From a checkpoint of a small transformer trained on Wikipedia.
Size: width 448, 7 heads of 64 (1 for keys and values), 45M parameters.
Each number is 200 + 30 x the weight over its row's rms, rounded and kept within 0 to 999. Layers, rows and columns count from 0. The size before them is the row's rms in percent of the matrix's.

# down: layer 9 MLP down (transposed), 1216x448, rms 0.0413, rows 1042-1076, columns 320-383
# gate: layer 9 MLP gate, 1216x448, rms 0.0487, rows 1043-1077, columns 320-383
# up: layer 9 MLP up, 1216x448, rms 0.0489, rows 1043-1077, columns 320-383
down1042,096,173,231,217,234,208,148,169,167,151,183,221,197,230,198,214,206,195,198,219,204,206,169,207,202,169,182,211,208,231,237,161,175,265,205,140,168,182,166,203,167,233,197,209,164,177,245,190,202,227,202,283,187,196,219,222,192,192,248,194,201,207,220,204,212
gate1043,093,235,192,255,210,175,218,167,198,179,212,191,190,107,202,217,182,215,173,210,158,188,175,197,243,188,189,212,222,184,249,169,179,211,204,193,238,194,195,205,186,268,198,147,176,178,171,188,153,234,172,236,185,205,170,249,229,180,205,176,245,222,207,195,188
up1043,089,197,214,180,228,183,209,215,215,201,237,223,194,207,154,187,226,190,166,205,152,204,236,186,172,195,230,207,191,240,148,175,154,232,156,240,142,229,209,208,195,258,163,196,229,181,145,140,179,231,228,174,180,226,157,182,217,166,158,203,244,157,218,195,214
down1043,091,184,178,256,193,221,150,226,244,213,206,208,223,166,144,238,184,225,228,251,170,303,173,210,270,200,233,202,214,213,220,195,196,238,203,186,180,210,190,199,168,184,199,221,191,229,216,248,198,224,169,154,209,220,253,215,145,216,165,193,132,189,175,208,182
gate1044,097,200,221,245,211,217,217,207,167,231,179,285,151,171,206,231,213,189,208,165,243,157,194,152,218,206,151,189,185,185,220,208,212,216,248,197,180,165,239,210,243,160,195,220,144,233,189,183,273,156,136,190,234,123,192,169,216,185,212,176,163,160,224,230,175
up1044,096,158,204,215,217,211,233,193,178,175,191,185,200,223,189,192,209,142,228,222,212,223,208,174,169,183,180,198,202,205,165,242,251,166,161,195,226,211,154,235,208,206,220,155,198,217,211,214,155,174,205,163,186,207,157,236,201,179,178,204,234,227,218,118,176
down1044,097,205,197,228,212,209,197,216,193,189,154,203,193,245,147,216,194,210,207,191,168,212,190,240,184,165,202,160,192,181,157,209,248,230,201,228,217,208,190,204,189,184,185,203,214,198,189,186,190,220,226,154,189,172,159,205,176,219,78,139,195,253,242,214,203
gate1045,102,260,202,212,239,199,288,202,182,166,170,213,205,170,229,191,224,232,211,226,200,225,194,219,211,190,199,155,162,232,223,184,180,193,252,199,209,237,150,200,226,169,193,163,202,195,204,198,232,182,197,180,207,245,218,145,216,225,171,175,217,200,177,236,188
up1045,102,183,204,177,166,223,206,216,209,208,205,186,196,262,155,253,166,214,215,225,184,174,165,149,211,196,217,248,183,207,182,207,213,176,174,230,237,210,173,216,210,198,176,204,180,231,219,156,253,189,170,218,218,180,194,230,206,157,199,161,146,195,226,166,211
down1045,105,210,217,149,192,165,142,176,243,219,234,172,161,210,217,260,164,173,178,215,209,240,207,202,218,149,195,208,231,212,214,165,203,272,251,220,215,199,188,156,197,233,183,217,206,206,141,233,185,198,207,231,185,253,224,209,217,213,148,192,154,255,254,173,211
gate1046,098,184,165,215,241,226,165,187,187,192,221,205,205,238,224,202,188,208,164,228,167,164,138,166,192,245,191,240,177,155,249,230,168,177,201,172,183,216,164,208,194,186,186,160,185,230,157,203,225,152,189,203,218,181,220,197,134,209,157,163,171,185,242,216,240
up1046,097,200,126,211,208,169,177,185,182,231,222,221,194,212,187,176,244,163,203,281,227,155,186,182,158,136,205,185,209,208,265,293,210,218,250,227,231,226,243,196,203,186,222,185,212,178,223,177,195,213,157,232,182,199,209,201,216,166,197,176,196,223,193,197,200
down1046,099,223,183,202,225,234,193,189,163,222,236,204,186,223,194,242,197,220,243,192,231,232,209,209,257,217,226,156,196,235,154,240,204,305,194,261,195,223,230,184,237,182,248,262,199,212,178,225,195,177,204,219,248,225,182,210,206,206,301,235,210,162,213,226,192
gate1047,096,202,185,175,233,212,184,165,170,162,156,209,222,201,217,204,216,231,180,250,140,179,214,224,261,208,175,241,194,220,181,234,192,192,206,194,216,243,210,166,217,176,230,158,194,224,219,174,195,187,169,197,178,177,149,194,231,169,210,215,161,189,203,212,222
up1047,097,175,223,214,183,196,172,219,251,209,199,219,204,178,183,186,183,127,182,204,139,169,217,266,176,248,245,161,179,147,170,135,253,214,182,174,139,217,216,201,194,204,176,177,235,225,181,225,208,166,220,216,254,190,211,212,181,208,220,195,152,252,280,161,208
down1047,101,194,188,242,216,251,173,174,241,217,219,174,214,167,227,217,256,209,186,203,220,206,259,180,204,244,248,168,180,161,251,214,222,92,166,191,222,219,166,198,188,166,231,202,189,179,191,207,260,213,223,210,217,209,201,158,164,216,164,215,206,194,185,199,199
gate1048,098,239,218,182,166,193,197,223,236,226,144,192,278,250,216,231,192,212,220,206,213,255,193,147,237,166,175,224,227,242,206,210,275,179,233,176,174,224,260,147,244,151,184,151,155,224,172,226,225,200,209,200,213,201,181,243,167,224,199,208,247,245,145,195,178
up1048,098,160,233,236,195,224,216,240,242,197,152,198,230,208,207,216,223,145,178,227,202,208,186,123,220,233,144,231,209,196,199,205,207,167,221,210,180,175,141,174,155,227,218,204,150,214,208,200,237,214,215,262,224,229,198,199,159,270,172,174,227,213,185,165,205
down1048,100,182,215,137,202,212,165,213,240,205,272,163,214,232,203,194,225,225,169,176,227,236,169,231,172,143,226,131,272,136,225,184,240,249,167,220,170,211,170,162,256,208,176,193,173,135,215,207,168,166,198,145,243,215,210,198,281,202,55,265,203,176,145,202,214
gate1049,090,160,165,213,219,194,261,238,194,213,234,206,190,194,218,188,182,241,187,220,164,186,240,208,188,213,214,234,251,244,261,246,215,183,266,224,248,193,134,182,198,210,220,154,167,246,212,208,234,152,183,206,212,215,235,189,253,163,256,162,185,184,153,153,160
up1049,088,163,154,196,178,188,202,247,176,211,210,210,221,183,194,172,181,220,198,182,224,202,156,255,169,195,231,188,210,244,239,207,213,181,133,200,181,220,181,200,214,182,195,141,236,231,171,184,214,265,195,198,201,210,200,169,195,191,186,182,206,133,182,248,250
down1049,082,222,221,234,223,217,164,163,210,217,219,223,192,190,202,178,227,189,171,201,244,224,160,181,181,193,164,213,209,155,162,204,204,155,208,170,161,194,225,199,208,200,189,225,216,177,201,189,205,233,201,178,193,218,173,199,185,256,137,220,219,295,250,176,233
gate1050,098,240,218,163,165,197,196,165,166,175,207,195,182,181,204,181,180,193,165,201,185,196,202,197,229,176,205,183,212,190,245,193,249,205,164,218,190,232,271,211,217,168,174,227,182,173,228,176,191,196,217,200,194,176,207,173,177,205,221,216,265,160,242,137,212
up1050,098,219,221,238,186,163,181,194,184,154,212,215,175,187,212,186,154,208,216,208,178,195,174,180,169,207,207,175,203,223,180,165,237,190,137,271,216,246,202,192,165,164,162,238,223,231,142,190,193,157,167,148,183,281,210,231,205,212,150,204,196,218,238,157,172
down1050,102,187,211,209,202,162,210,182,199,156,208,157,179,182,236,191,147,173,180,209,184,198,124,171,235,224,161,148,254,233,163,140,215,70,235,197,199,219,253,225,197,196,166,205,266,183,190,163,195,210,197,214,200,167,230,221,190,239,122,236,193,232,173,214,195
gate1051,095,169,217,212,220,262,160,236,212,231,208,210,184,193,194,239,161,150,202,244,245,193,183,201,200,224,259,185,223,240,229,161,177,219,260,236,249,201,222,179,194,202,174,167,171,176,224,194,147,214,225,147,211,176,201,193,161,259,198,136,216,165,219,196,165
up1051,096,207,229,165,211,168,203,193,209,197,165,192,213,201,187,225,148,224,204,180,236,183,133,158,185,155,184,164,169,227,197,198,189,220,183,218,181,204,174,245,154,240,184,194,144,165,214,250,206,199,144,210,192,204,186,113,239,189,233,265,183,189,182,169,231
down1051,100,245,218,202,178,233,169,195,153,214,194,206,205,191,183,216,195,199,194,155,157,192,193,219,199,230,180,229,208,86,219,197,184,78,166,155,184,201,187,168,179,251,290,224,206,159,209,155,182,198,167,185,183,172,217,233,193,244,205,166,241,253,276,195,206
gate1052,099,182,151,171,172,138,163,141,240,209,186,173,128,200,217,232,197,217,267,193,230,122,192,189,233,210,216,180,158,179,175,177,208,189,183,259,216,237,216,176,166,156,200,211,215,215,237,185,201,163,196,160,238,250,165,218,239,191,177,201,218,209,196,202,235
up1052,095,195,210,202,208,195,209,221,142,173,211,194,264,149,218,220,231,224,195,194,232,237,193,153,209,203,168,208,173,187,154,256,220,187,154,203,193,180,162,171,230,193,211,262,193,233,135,178,196,242,243,181,185,204,172,157,187,172,184,178,187,219,215,213,218
down1052,094,131,196,231,197,197,196,226,185,210,193,162,165,272,238,167,137,229,166,212,213,187,200,163,192,147,215,141,207,164,222,237,179,217,201,179,217,185,190,173,159,210,260,184,198,211,219,179,153,170,191,180,199,129,225,241,235,217,230,167,184,205,263,174,176
gate1053,105,201,202,204,150,220,210,193,189,240,205,228,182,185,231,187,197,176,156,266,214,169,216,181,232,221,187,190,190,163,220,206,152,261,243,164,242,133,236,193,234,184,197,244,120,240,218,195,179,178,235,227,185,166,192,214,198,191,188,246,257,200,192,168,183
up1053,100,219,172,231,175,189,182,201,133,171,212,178,185,192,159,171,180,208,168,232,238,251,189,246,193,183,240,228,189,185,187,225,208,240,156,174,196,204,267,150,198,206,215,221,207,157,216,233,249,188,192,201,199,195,246,202,209,190,179,183,208,191,205,180,180
down1053,100,213,226,133,204,217,209,146,222,201,196,207,189,215,238,186,257,155,233,196,197,215,206,228,141,159,197,211,226,142,205,259,186,87,215,218,177,195,202,202,179,174,201,157,235,222,224,156,187,175,146,142,182,161,210,221,223,248,237,208,250,171,207,245,208
gate1054,105,180,181,248,236,206,183,191,219,196,200,177,203,157,157,197,252,249,180,227,181,188,182,249,187,222,209,221,165,172,138,201,200,206,207,228,215,198,281,132,202,204,198,185,144,176,236,215,190,191,189,196,216,233,190,223,182,175,183,196,176,228,214,236,221
up1054,105,147,226,189,187,205,225,217,204,215,238,148,181,231,208,222,227,172,170,192,163,230,206,242,199,216,242,194,160,184,209,228,195,200,233,231,192,227,251,167,200,179,185,216,189,233,205,223,198,222,209,190,224,208,214,211,147,150,186,150,211,187,247,228,186
down1054,103,197,226,251,253,210,166,215,172,189,229,188,198,252,215,119,215,245,186,189,223,218,193,180,181,207,210,203,205,229,233,223,227,200,151,158,197,190,188,199,162,198,199,231,227,205,254,145,194,227,192,247,218,261,172,184,220,204,199,171,198,198,268,170,202
gate1055,097,222,222,211,200,188,183,201,188,177,249,280,216,136,167,164,198,247,204,198,161,157,191,208,209,160,253,186,218,150,194,231,174,214,274,171,238,177,196,196,218,174,216,218,171,150,183,200,227,177,221,214,154,158,214,216,239,210,177,231,230,205,220,185,155
up1055,098,229,220,197,213,209,208,175,211,229,275,184,214,200,194,162,156,158,224,205,170,195,276,179,154,206,235,195,157,204,220,179,186,178,179,168,189,198,218,190,226,206,233,219,186,205,214,159,179,182,173,188,247,266,238,189,169,222,180,132,217,219,173,185,226
down1055,095,224,193,184,241,182,186,171,197,207,152,204,176,167,143,220,218,148,171,216,155,160,211,181,177,150,240,162,201,176,144,214,180,185,234,172,188,179,275,227,169,174,211,227,231,174,187,253,161,174,204,256,155,182,204,170,206,130,282,185,212,206,182,154,234
gate1056,099,188,198,262,202,189,195,144,214,152,158,207,209,189,144,224,154,208,172,155,260,183,217,188,174,175,188,184,212,243,229,187,172,234,178,233,224,224,255,208,204,181,186,189,141,241,148,165,223,221,196,149,201,241,212,187,216,202,156,173,201,142,223,223,225
up1056,096,188,158,136,197,143,256,213,148,158,175,146,212,188,231,175,211,235,247,192,154,174,204,253,154,176,228,226,191,163,152,242,207,130,179,176,152,202,192,197,214,231,170,178,219,248,216,180,184,177,223,195,228,229,190,244,229,197,233,226,215,199,164,186,236
down1056,094,230,272,204,159,170,223,192,191,151,221,185,243,191,214,220,197,234,181,212,183,137,230,214,202,212,152,220,218,172,193,232,187,342,204,238,172,193,226,204,206,264,219,220,216,204,204,271,248,206,161,220,197,227,224,209,201,194,94,186,237,220,207,208,190
gate1057,107,209,140,179,195,205,225,141,168,160,226,224,181,191,244,159,170,256,235,191,189,188,228,213,152,195,198,219,236,188,171,173,202,230,150,190,230,221,198,203,203,225,211,191,194,174,144,184,176,150,225,179,238,276,192,214,228,195,194,257,195,212,204,195,186
up1057,101,201,232,206,184,289,180,214,209,173,227,182,231,219,170,222,196,173,237,215,234,191,194,260,136,198,235,209,180,226,186,178,257,194,242,161,198,175,203,198,220,200,221,162,170,214,231,167,129,218,219,200,180,235,160,166,155,244,202,172,173,286,210,237,191
down1057,094,205,211,186,182,213,233,221,233,221,215,169,176,236,145,141,188,197,228,215,214,259,183,238,247,201,232,146,203,182,180,200,235,121,227,224,160,203,218,193,232,218,199,169,218,184,179,225,185,150,141,185,120,258,241,210,173,227,134,173,197,231,220,183,126
gate1058,096,159,214,184,200,208,178,207,203,212,202,177,125,217,159,180,247,255,184,213,286,238,214,185,247,193,236,150,193,221,233,174,232,200,210,176,225,265,136,267,215,160,212,262,177,182,181,175,219,204,241,176,235,198,206,219,248,182,204,137,170,173,170,193,197
up1058,099,168,234,178,191,237,206,216,224,178,246,178,150,256,194,168,167,213,237,171,197,192,200,144,145,148,173,198,185,246,241,176,208,194,236,209,203,176,201,187,153,207,236,240,216,214,248,239,179,217,200,223,197,180,208,176,243,182,218,193,180,196,235,174,210
down1058,105,208,213,232,162,275,213,145,184,247,174,266,145,274,199,164,233,180,178,231,218,174,175,210,216,188,207,138,147,188,188,228,229,67,138,207,134,161,189,203,183,209,195,215,139,138,217,240,195,190,204,213,209,224,220,195,192,176,284,222,166,263,201,154,212
gate1059,101,223,262,200,164,206,231,250,203,204,211,211,211,240,189,181,204,226,176,226,242,145,156,227,200,179,178,250,188,179,175,252,195,234,252,251,153,181,135,130,236,247,202,202,190,197,169,191,230,140,227,163,193,200,197,182,237,171,207,184,266,156,148,215,199
up1059,096,148,245,250,245,128,169,214,170,250,168,218,215,213,209,225,205,164,217,191,205,203,155,153,222,196,197,125,229,238,258,237,219,189,194,194,234,207,176,217,179,175,199,192,243,224,214,182,224,203,167,174,174,184,170,198,206,199,203,221,186,177,213,190,177
down1059,097,170,216,181,190,196,247,206,172,203,140,228,275,218,179,250,247,224,175,213,190,265,221,176,189,261,171,137,185,193,186,246,138,239,143,193,211,269,195,186,197,192,146,218,202,191,199,219,190,150,134,206,147,218,180,257,210,280,184,186,192,170,196,231,204
gate1060,102,220,261,210,204,226,230,206,204,140,207,209,155,208,181,190,205,205,226,206,206,174,155,191,222,188,189,177,189,244,141,199,175,191,187,252,150,184,184,229,201,246,227,166,177,224,192,195,171,221,190,175,202,178,201,173,232,240,199,219,259,175,255,164,218
up1060,103,213,147,179,212,130,180,199,153,191,207,191,219,233,207,251,258,210,215,199,213,184,203,158,220,170,206,225,235,194,239,134,230,173,169,150,197,179,174,180,194,176,223,222,238,191,229,244,255,229,232,189,178,214,148,195,183,241,226,179,192,201,174,161,220
down1060,103,209,204,193,137,211,193,239,226,134,223,228,240,199,207,239,202,177,212,171,236,183,183,240,237,174,188,150,235,154,232,207,201,245,215,175,218,144,244,179,214,222,239,191,194,200,215,177,258,153,210,146,184,186,179,230,189,232,168,188,185,174,186,144,197
gate1061,093,173,188,196,165,175,191,225,230,180,193,168,226,187,133,186,252,214,181,188,197,228,148,174,152,205,214,206,169,174,157,187,183,190,213,191,222,284,242,185,177,159,202,210,194,117,190,186,233,162,140,189,246,206,198,187,281,206,185,207,159,178,168,199,155
up1061,091,204,236,194,160,173,182,214,196,214,193,185,239,207,129,183,172,197,220,223,235,187,184,135,242,225,176,195,156,243,170,180,182,211,163,200,197,227,200,229,184,190,186,203,189,208,175,201,220,159,201,219,168,194,213,206,208,165,180,198,227,185,251,175,252
down1061,089,223,201,219,235,206,211,206,215,192,209,175,196,159,222,186,250,156,258,200,205,198,154,268,214,213,175,193,216,225,230,207,204,164,192,190,153,199,205,150,200,226,180,172,161,189,196,224,202,187,203,210,232,209,172,234,171,186,313,179,201,198,209,184,162
gate1062,103,229,175,200,191,186,210,201,199,137,222,173,235,220,179,208,181,228,300,181,224,200,213,225,203,160,199,169,224,190,211,221,190,190,164,259,197,234,217,221,222,263,168,175,226,183,196,208,213,230,221,174,214,268,205,172,198,244,188,232,192,143,202,225,232
up1062,099,170,219,196,190,232,150,171,171,150,218,279,270,224,254,212,222,209,166,203,232,218,165,201,248,166,237,165,185,190,203,210,201,201,194,236,223,223,179,179,200,248,229,245,193,171,180,165,238,172,244,211,218,228,184,201,267,190,183,158,208,254,174,225,170
down1062,102,255,195,252,144,223,201,177,191,145,181,248,178,241,279,158,186,212,239,207,214,231,236,235,192,250,232,181,169,172,163,204,218,254,169,221,203,190,215,123,199,241,187,176,220,181,218,208,185,141,202,185,192,157,223,193,210,231,142,209,218,209,197,224,215
gate1063,106,208,210,198,231,196,220,215,199,173,251,239,174,225,184,255,181,209,240,200,247,278,244,185,235,198,153,149,213,229,236,209,221,257,229,180,197,202,151,190,156,199,190,221,197,211,251,158,173,173,171,213,209,156,201,154,180,229,162,176,262,146,208,230,176
up1063,101,235,219,239,166,169,212,211,214,206,241,141,178,204,164,226,180,204,245,205,232,215,206,228,207,163,167,175,217,211,234,211,184,187,239,237,179,196,193,183,220,178,184,240,283,234,184,171,207,156,223,247,211,235,192,152,184,211,212,182,181,170,232,213,193
down1063,102,186,185,217,227,211,248,152,198,170,216,194,216,237,223,185,255,187,204,195,211,150,236,224,233,188,221,208,238,206,232,199,171,253,160,256,221,179,222,173,199,162,204,200,198,198,230,205,199,128,208,237,248,174,196,225,184,203,108,206,179,164,245,205,217
gate1064,106,260,157,183,207,206,170,226,227,141,233,239,210,204,236,213,178,183,221,189,222,212,196,171,180,224,262,179,194,221,165,222,242,229,179,194,244,143,219,216,251,210,183,203,185,247,164,179,197,232,162,133,206,194,176,237,225,186,193,163,170,213,236,185,184
up1064,103,220,287,200,228,220,196,215,210,136,163,257,254,190,227,204,211,206,226,239,141,256,203,232,193,248,194,193,242,191,161,207,199,229,229,162,150,201,163,250,160,221,228,199,198,246,232,157,205,145,193,217,202,242,192,207,210,172,182,233,195,217,180,214,168
down1064,104,222,173,200,218,201,214,209,199,266,196,217,178,174,181,219,224,222,167,164,184,201,181,178,214,228,198,227,193,142,200,188,207,142,207,238,218,200,175,188,203,147,226,219,201,226,201,207,157,147,180,85,213,228,167,159,131,174,231,188,197,239,181,200,194
gate1065,100,146,211,187,240,172,233,211,154,230,236,230,188,177,227,194,248,165,198,223,189,163,208,224,241,226,233,204,242,208,232,227,154,192,227,168,161,182,176,260,190,208,183,184,217,174,240,205,154,173,209,186,155,175,189,200,221,177,175,238,250,249,240,177,207
up1065,099,247,132,161,218,169,246,169,168,197,195,207,155,162,210,160,221,164,213,146,226,244,194,240,203,277,214,249,218,213,188,226,182,198,169,197,193,248,212,233,217,226,180,228,251,170,224,210,178,198,179,184,177,206,206,160,209,146,192,180,242,168,200,253,213
down1065,098,177,209,204,224,205,214,259,169,189,191,206,168,209,173,215,215,209,203,205,218,171,227,224,183,218,196,212,233,258,209,193,191,231,226,189,242,249,217,232,220,231,184,140,258,191,254,212,156,202,171,201,201,221,193,227,248,143,195,226,157,236,223,170,223
gate1066,096,181,232,164,147,206,216,175,214,213,215,236,124,213,221,224,172,150,222,231,221,177,226,226,132,205,202,190,175,164,254,184,208,203,221,158,163,245,203,164,230,111,193,214,182,199,136,128,171,189,200,248,192,231,196,211,152,227,227,222,229,209,192,204,204
up1066,094,170,236,258,243,245,174,185,186,247,176,192,139,169,226,200,199,259,236,206,158,207,191,198,126,193,226,203,230,215,165,208,230,232,239,209,184,232,234,153,180,196,216,163,161,189,201,203,165,205,144,170,165,193,180,197,248,193,243,194,189,244,235,197,129
down1066,100,189,202,225,205,173,213,203,186,146,232,117,208,180,185,193,258,225,247,147,166,190,142,257,182,169,221,193,172,202,274,216,211,180,187,242,180,203,218,173,169,200,162,218,215,201,201,257,213,274,194,228,162,210,202,223,217,254,198,199,169,228,248,182,227
gate1067,100,172,256,227,200,150,227,142,212,185,212,219,147,206,182,196,200,210,216,205,232,264,157,198,212,176,222,187,199,253,196,223,241,211,218,171,209,184,188,173,163,197,225,258,184,147,214,220,236,170,189,171,206,182,189,195,272,213,154,181,197,211,172,234,227
up1067,103,262,213,192,182,177,174,217,177,202,237,210,226,210,127,174,208,210,248,239,233,177,161,268,263,149,175,223,163,183,202,172,158,221,233,175,174,216,197,232,143,221,173,127,223,160,170,201,177,256,233,216,178,175,173,223,222,218,204,201,197,247,177,202,175
down1067,105,207,211,151,194,203,197,226,160,161,200,173,160,220,240,229,153,161,177,205,170,193,194,199,223,212,216,231,200,215,197,202,147,159,137,217,133,190,186,204,199,216,202,171,232,210,183,236,228,191,194,202,184,210,187,250,194,242,188,251,193,160,177,167,197
gate1068,106,236,201,175,122,137,194,200,194,174,202,161,219,169,188,217,171,238,201,222,224,204,153,203,190,166,177,224,169,184,182,187,182,226,194,192,195,221,248,169,238,207,238,229,160,197,265,207,157,158,206,206,230,138,178,242,162,244,184,176,164,248,182,211,193
up1068,105,224,186,203,202,166,190,199,196,221,177,227,193,185,200,209,217,229,208,199,189,203,229,213,189,228,249,211,246,202,200,205,204,168,190,211,217,172,163,156,160,181,157,255,228,190,163,177,265,239,112,198,170,232,226,265,182,160,188,223,218,203,136,220,179
down1068,109,191,217,165,190,197,212,191,165,196,249,181,185,187,201,178,226,194,213,169,188,187,236,189,185,160,135,156,228,222,252,246,221,175,179,173,218,239,209,222,218,204,187,242,215,155,249,244,166,209,175,222,205,197,118,203,230,262,196,196,220,183,239,165,221
gate1069,101,183,187,187,227,187,136,228,182,204,206,197,232,244,204,168,236,215,235,183,205,201,154,155,152,232,210,249,260,199,192,188,223,226,233,126,156,212,168,239,222,247,234,171,156,156,216,163,219,193,212,206,207,172,183,225,168,241,175,170,220,196,194,175,163
up1069,100,205,251,179,181,196,195,244,142,247,146,181,207,180,213,207,218,212,202,205,261,211,195,222,192,178,233,198,229,211,213,152,136,181,193,298,177,237,206,192,181,233,218,225,216,176,195,208,202,212,205,176,188,211,178,194,188,204,246,112,227,147,225,209,193
down1069,100,221,241,137,186,170,202,205,175,236,172,191,215,205,174,224,208,237,180,213,214,228,194,231,216,175,233,146,163,184,195,237,267,261,267,192,227,169,197,200,250,229,195,181,218,172,215,204,233,227,189,210,255,203,139,245,196,193,222,136,192,161,179,178,226
gate1070,103,263,215,157,151,153,212,194,246,195,213,149,215,196,181,208,161,189,262,200,271,172,226,183,202,216,146,186,231,234,186,234,200,206,180,226,209,186,208,145,226,267,156,177,217,204,188,265,224,179,191,230,177,196,156,206,203,212,199,194,203,184,237,208,196
up1070,111,184,202,181,191,203,235,197,217,187,213,174,238,262,143,210,202,219,142,176,156,183,215,164,188,172,228,205,291,219,204,242,197,182,188,238,189,208,209,188,196,240,169,178,173,227,271,202,227,172,127,184,257,148,192,157,205,202,226,178,201,164,173,208,198
down1070,102,227,126,227,203,189,250,215,172,190,186,198,197,218,226,220,247,197,221,184,195,185,275,174,208,204,190,240,259,196,230,204,237,158,192,189,285,220,192,185,186,180,244,151,183,198,198,204,203,259,199,239,190,168,210,176,254,230,164,208,121,136,169,199,215
gate1071,095,246,199,217,220,146,264,237,153,205,158,210,236,179,252,202,167,194,288,198,168,136,208,197,190,229,178,233,225,241,213,172,188,208,172,243,211,193,197,175,198,162,162,198,180,221,224,231,225,162,226,219,198,201,177,218,218,212,151,216,170,244,165,179,210
up1071,097,185,199,154,220,228,225,192,207,214,222,186,210,220,195,247,250,241,238,180,172,146,178,164,225,173,180,213,217,168,233,194,124,188,225,229,198,224,139,195,180,187,214,223,221,235,177,228,166,141,186,222,219,144,191,176,223,193,244,171,244,223,216,195,178
down1071,094,240,228,232,194,244,197,189,239,209,136,241,228,245,187,224,248,161,210,165,210,198,228,155,219,217,210,193,208,236,265,221,214,242,186,213,169,195,235,191,166,214,199,246,221,237,183,246,191,216,234,210,236,175,178,221,224,190,206,218,208,207,185,195,195
gate1072,097,229,181,185,222,196,241,202,135,227,173,221,256,223,184,204,150,230,208,227,215,190,158,118,219,218,209,222,190,154,197,201,171,194,200,221,245,223,208,181,235,228,231,192,222,202,181,207,202,224,255,201,159,216,239,180,214,272,188,198,216,202,202,238,235
up1072,097,268,213,142,239,222,198,242,202,182,149,181,214,181,224,230,194,269,185,258,174,218,168,204,161,189,225,195,192,249,154,256,236,212,206,179,170,210,180,218,212,227,209,152,184,174,179,217,229,122,198,197,179,182,193,221,234,190,174,213,201,162,255,199,175
down1072,094,152,234,223,204,143,166,259,223,202,175,241,237,227,168,247,229,172,227,179,211,212,202,151,169,171,220,235,220,180,161,190,173,266,137,140,209,190,158,138,172,197,224,172,219,194,207,210,180,181,234,186,217,199,212,270,195,202,182,186,165,201,276,207,212
gate1073,107,159,177,157,182,209,182,142,217,168,280,251,240,266,178,221,172,196,217,204,168,167,192,143,215,170,149,234,212,227,211,240,151,235,207,199,260,214,193,159,199,199,216,194,183,229,222,199,189,207,192,215,210,217,178,249,212,219,186,252,231,191,171,237,164
up1073,100,208,165,183,251,193,211,195,194,168,222,211,237,205,205,141,177,219,134,214,151,232,135,231,193,222,172,189,222,294,193,235,194,208,210,205,180,168,194,172,197,186,235,183,212,225,230,193,192,190,169,189,198,215,222,206,211,233,171,245,165,171,140,220,195
down1073,088,218,160,195,218,223,182,198,171,190,151,157,179,203,218,135,228,233,218,185,226,203,196,193,246,260,244,228,218,175,172,289,221,194,199,227,162,217,227,215,210,231,162,227,206,186,211,192,228,138,193,229,176,237,228,196,211,159,177,197,193,229,211,197,199
gate1074,102,238,184,156,174,187,236,221,233,151,245,205,239,165,179,186,187,203,214,203,273,173,212,241,194,180,245,174,243,211,211,253,267,188,163,156,178,250,172,214,221,197,197,181,219,212,244,177,161,212,193,202,200,210,218,223,185,207,202,183,234,161,145,138,243
up1074,099,167,192,186,208,206,200,184,216,213,223,190,200,194,129,247,195,214,209,237,233,211,207,206,213,190,175,175,179,167,206,200,192,168,198,179,263,254,135,189,241,163,159,210,247,195,193,226,198,230,171,181,224,188,184,190,239,192,134,238,204,241,191,222,199
down1074,088,243,222,214,125,194,191,263,154,204,198,162,194,254,134,238,166,229,200,167,181,217,213,191,254,151,216,197,192,207,191,166,173,0,167,211,269,159,194,241,165,183,171,225,194,188,226,193,220,199,209,168,248,192,209,177,177,185,132,216,212,196,224,209,219
gate1075,097,273,228,212,158,199,153,175,213,198,212,237,182,220,225,210,187,222,216,193,225,220,213,212,205,240,225,169,234,164,247,186,220,213,191,179,230,233,212,181,198,213,161,194,200,187,227,198,192,169,234,143,218,233,147,196,276,199,212,179,162,203,225,212,189
up1075,103,197,125,219,235,197,173,188,264,168,234,185,148,182,237,197,279,156,220,186,173,220,189,200,168,214,177,248,172,239,230,231,168,208,201,198,195,191,287,189,189,191,134,251,192,217,155,195,187,165,197,156,214,202,210,223,183,178,203,236,208,183,182,275,179
down1075,102,177,193,220,230,264,217,198,249,235,251,183,209,199,155,159,207,171,192,214,188,122,181,185,217,236,168,181,140,243,217,226,211,202,202,208,201,190,239,236,186,215,223,225,208,228,224,158,156,209,228,246,149,285,234,277,194,216,201,177,243,205,194,185,187
gate1076,100,252,154,223,230,251,200,221,201,198,156,232,204,194,238,216,202,195,235,231,199,155,186,188,177,197,225,203,204,175,163,207,266,229,256,212,205,267,235,195,240,161,218,186,172,207,162,223,179,212,191,242,221,217,214,196,211,204,142,233,199,168,174,242,239
up1076,100,238,210,221,234,192,198,172,197,162,208,215,253,140,184,174,244,161,223,225,234,231,201,216,216,153,193,199,152,196,172,215,219,177,219,165,221,213,179,263,184,199,251,195,203,199,217,219,200,199,247,242,184,180,278,206,223,226,190,203,221,209,256,203,209
down1076,103,214,204,207,155,184,214,169,192,217,216,201,175,202,139,225,251,218,265,225,191,221,305,183,170,151,187,244,287,224,133,186,164,263,189,210,172,185,196,228,221,237,216,210,211,224,200,146,221,227,206,175,183,145,184,198,176,149,306,204,180,185,176,189,194
gate1077,109,278,192,185,198,214,223,239,183,127,128,188,255,246,169,218,162,219,205,203,221,204,149,196,190,201,192,163,189,215,178,208,209,231,210,200,188,204,163,183,180,218,221,176,204,211,169,193,211,194,167,170,203,241,179,215,242,200,187,189,212,208,199,172,226
up1077,106,222,195,194,127,239,209,169,173,190,143,226,202,243,164,203,209,158,229,216,177,157,180,228,213,220,139,202,237,186,205,159,276,205,241,158,218,217,211,194,201,214,213,215,190,215,211,186,211,187,175,250,236,234,243,249,191,234,195,180,202,200,206,168,233